{"n_layer": 12, "d_model": 512, "n_head": 8, "n_kv_head": 8, "head_dim": 64, "d_mlp": 1344, "vocab_size": 8192, "activation": "geglu", "norm": "layernorm", "norm_place": "pre", "norm_eps": 1e-05, "positions": "learned", "qk_norm": false, "attn_scale": 0.125, "bias": "all", "tie_embeddings": true, "parallel_block": false, "init": "normal", "init_std_qkv": 0.0162, "init_std_o": 0.0033, "init_std_up": 0.0162, "init_std_down": 0.0033, "optimizer": "muon_variant", "lr": 0.0104, "lr_mult_o": 1.5, "lr_head": 0.00729, "grad_clip": 0.5, "warmup_steps": 200, "schedule": "wsd", "decay_fraction": 1.0, "decay_shape": "sqrt", "final_lr_fraction": 0.05, "batch_tokens": 131072, "seq_len": 512, "doc_mask": true, "train_tokens": 571000000, "steps": 4357, "dataset": "wikipedia_en"}
Each number is 50 + 15 x the weight over its row's rms, rounded and kept within 0 to 99. Layers, rows and columns count from 0. The size before them is the row's rms in percent of the matrix's.

# layer 5 MLP gate, 1344x512, rms 0.0397, rows 1334-1343, columns 192-255
097:44 48 48 34 42 62 46 54 55 52 59 41 60 57 57 36 28 66 61 39 76 43 39 61 37 56 58 61 44 44 42 39 62 32 72 44 92 25 35 62 52 36 47 45 73 22 56 37 57 44 28 51 56 55 61 49 52 35 65 39 55 51 74 68
103:65 45 61 54 49 42 46 64 56 38 60 34 38 39 62 53 52 47 17 30 55 53 72 49 69 55 49 58 78 66 38 70 62 51 48 22 44 76 63 33 49 25 53 64 36 28 31 58 55 52 48 42 66 44 76 33 83 61 55 26 62 44 14 35
097:49 43 29 70 48 57 45 72 33 56 38 67 50 08 63 34 41 53 43 65 47 56 44 55 54 70 51 48 27 69 22 49 37 37 59 51 32 68 57 42 50 26 42 41 10 50 63 71 52 59 33 52 52 42 67 35 26 49 48 59 47 45 41 64
101:50 51 55 58 40 57 59 74 72 25 61 32 63 38 37 52 44 60 51 70 30 22 48 58 55 65 42 50 54 75 59 31 62 41 22 32 59 58 64 55 49 65 75 26 46 60 40 47 66 55 56 57 54 60 50 54 40 58 28 38 65 62 57 09
098:50 77 47 60 60 72 51 54 63 41 50 60 49 64 66 48 54 25 52 58 52 52 76 30 78 53 69 51 66 46 35 71 60 27 54 68 55 19 47 64 62 34 21 51 49 46 34 13 58 50 24 49 56 51 56 71 56 64 56 43 84 69 49 34
100:27 54 40 40 51 51 44 40 22 47 41 29 33 59 38 66 64 24 70 38 41 43 32 58 51 50 55 48 68 74 50 20 66 60 77 75 84 46 39 65 50 23 32 59 47 40 49 56 62 21 64 32 50 56 79 79 34 53 45 43 57 35 30 35
102:70 44 61 79 70 34 51 59 56 46 42 64 57 19 63 33 49 63 45 32 46 47 19 53 37 60 33 35 68 43 49 36 60 34 56 48 53 46 37 64 49 49 82 45 41 60 46 58 67 39 24 57 59 71 35 54 56 52 49 83 30 37 35 39
098:81 26 40 56 24 46 38 60 80 33 67 60 54 63 34 51 56 41 37 39 44 73 49 45 60 66 72 38 32 45 37 62 51 32 64 50 48 46 44 45 67 53 53 60 34 50 71 64 70 48 38 59 45 60 50 50 38 28 60 45 54 30 72 48
097:33 50 70 36 43 64 35 54 31 50 52 43 53 53 60 47 67 61 45 24 65 52 61 26 36 93 37 10 64 55 37 42 43 59 65 57 57 34 44 30 35 57 35 37 40 25 41 57 54 47 28 45 51 42 79 05 41 54 65 43 75 68 23 49
095:18 51 57 69 16 67 35 37 49 64 55 44 49 32 63 41 53 38 48 53 50 56 67 53 48 53 36 56 42 49 65 68 29 48 52 42 68 63 42 54 63 59 33 31 51 87 48 51 38 27 52 73 43 71 63 35 54 33 58 56 52 27 90 44
# layer 5 MLP up, 1344x512, rms 0.0407, rows 1334-1343, columns 192-255
100:19 62 54 38 43 55 48 55 47 45 67 52 62 22 39 46 35 62 69 38 44 53 55 60 39 46 51 25 52 24 56 62 28 68 41 59 90 38 60 60 25 52 43 36 41 41 56 66 43 45 59 55 67 52 46 36 55 72 67 52 69 54 66 68
101:66 68 16 70 37 74 78 66 47 65 57 62 47 45 61 38 40 49 71 32 42 51 42 45 48 49 72 73 63 56 49 64 38 53 69 67 57 33 40 24 60 63 30 57 43 54 87 48 40 65 64 53 37 78 63 64 34 39 54 54 77 67 56 48
102:41 29 35 61 43 43 42 47 56 47 59 63 56 45 57 26 35 59 56 56 37 58 49 58 45 58 52 47 35 65 53 62 42 42 67 78 62 62 55 35 41 56 60 46 08 55 50 76 45 56 52 58 47 25 34 40 25 32 48 49 66 43 44 24
105:70 72 69 46 34 41 56 75 49 75 52 67 41 62 41 62 40 56 64 18 55 23 32 12 18 28 70 45 66 54 60 64 43 70 30 48 31 74 81 35 43 39 48 67 69 47 28 49 61 26 59 58 79 27 43 48 67 13 44 32 59 54 56 52
099:49 51 62 60 36 60 45 46 56 58 53 50 57 40 48 51 41 46 43 23 47 29 67 27 59 75 46 42 45 72 30 75 45 43 88 46 57 40 69 55 77 29 47 55 76 32 42 45 38 49 58 54 77 40 61 34 79 37 67 36 60 39 41 37
100:33 52 43 53 54 60 13 48 49 68 53 58 60 46 48 45 49 51 79 48 24 68 61 45 32 46 57 66 64 63 20 78 54 54 53 31 49 46 38 37 41 87 80 37 56 42 45 58 42 47 52 57 33 67 40 55 60 67 35 29 58 35 44 44
103:25 34 57 44 36 52 58 63 39 62 37 39 37 64 42 69 43 44 52 46 37 45 56 71 34 27 33 54 39 21 44 50 39 50 39 49 61 86 82 55 68 57 47 38 71 41 78 33 67 62 59 51 73 44 33 59 42 28 57 27 45 27 53 54
097:46 54 53 50 62 73 49 70 18 69 55 15 39 43 69 30 41 60 41 47 39 48 45 59 39 50 73 46 61 85 79 67 66 51 60 57 61 39 52 55 30 66 24 46 47 43 61 48 59 48 23 40 49 47 69 49 61 26 31 53 55 68 65 51
101:54 30 59 80 47 34 40 46 69 31 49 65 57 37 74 49 31 35 35 51 52 45 53 58 21 79 55 09 77 52 52 76 70 58 67 30 62 40 49 31 54 39 44 26 72 74 50 37 60 16 36 44 56 37 35 35 31 42 56 25 52 65 55 41
101:33 64 25 53 61 57 46 74 59 64 37 55 62 32 66 34 64 22 33 52 34 56 63 57 29 39 41 70 61 62 44 67 53 65 36 50 16 44 14 48 38 47 60 41 54 40 53 52 41 49 59 50 38 26 55 67 33 54 69 50 38 37 27 57
# layer 5 MLP down (transposed), 1344x512, rms 0.0228, rows 1334-1343, columns 192-255
099:31 58 59 67 45 58 59 40 31 56 68 55 56 49 67 71 51 63 33 20 54 40 44 51 68 62 60 34 76 36 87 34 58 42 59 30 55 26 67 53 34 83 58 58 50 77 46 56 32 58 59 46 31 61 38 34 61 58 64 69 38 30 41 46
097:65 21 41 67 53 47 26 72 35 32 75 43 28 47 42 27 39 35 45 29 51 40 64 48 75 37 30 48 39 26 19 63 67 42 32 35 50 27 62 48 56 26 56 73 49 54 39 45 41 46 55 42 39 48 29 54 73 51 51 09 38 54 57 51
104:35 37 35 54 53 37 50 41 74 40 71 62 47 49 47 62 44 58 26 60 46 42 59 65 45 64 62 42 22 70 34 57 34 41 26 58 78 40 78 60 38 65 50 61 69 62 62 67 41 31 51 64 61 52 50 57 46 33 49 21 70 11 47 57
104:50 29 45 48 59 50 68 30 32 30 75 47 47 66 57 65 43 51 48 65 44 58 41 54 49 56 48 35 43 56 48 60 44 42 26 82 40 30 36 40 38 65 62 42 75 45 33 42 33 34 42 64 29 77 57 44 60 34 70 45 43 69 57 58
099:39 42 70 48 54 60 34 16 72 39 59 40 62 33 37 45 48 52 44 49 43 68 55 50 26 23 58 43 71 55 15 63 45 44 47 62 40 57 62 65 57 51 45 54 51 56 57 42 52 38 47 43 34 69 51 57 55 93 65 63 37 64 67 59
101:51 63 42 62 37 59 57 76 50 60 48 59 42 28 41 34 66 81 58 77 42 75 50 59 33 43 51 54 31 29 41 50 29 49 42 48 40 58 34 55 61 43 54 64 48 45 62 36 65 44 18 65 63 39 65 56 73 31 68 14 40 53 58 30
104:45 36 35 30 48 58 51 38 57 47 47 44 53 33 36 45 45 56 57 54 37 65 54 44 35 48 38 43 77 57 52 77 41 74 50 37 47 47 34 48 63 70 45 59 42 35 64 46 66 46 35 42 42 50 65 62 50 29 60 61 55 47 63 30
099:47 55 35 59 44 53 67 53 44 45 66 69 52 51 44 65 64 32 59 58 25 54 53 64 30 64 20 26 50 51 46 54 53 41 46 35 63 48 45 61 50 60 32 50 51 50 40 41 59 49 62 63 68 46 49 84 83 37 72 61 30 50 49 53
100:35 56 60 49 41 59 53 68 60 52 41 54 30 64 52 33 56 73 51 82 47 75 37 29 75 38 31 69 39 40 69 57 39 67 43 55 60 84 56 36 51 81 58 49 38 51 64 52 52 62 22 62 28 51 63 73 47 37 39 53 50 49 69 49
101:36 34 52 67 40 23 68 26 44 47 73 46 59 54 65 54 25 44 23 57 60 56 32 40 43 53 54 60 40 36 59 52 52 62 45 26 81 39 49 47 58 53 17 52 34 63 63 53 67 33 49 52 32 52 41 33 37 54 46 64 56 59 52 71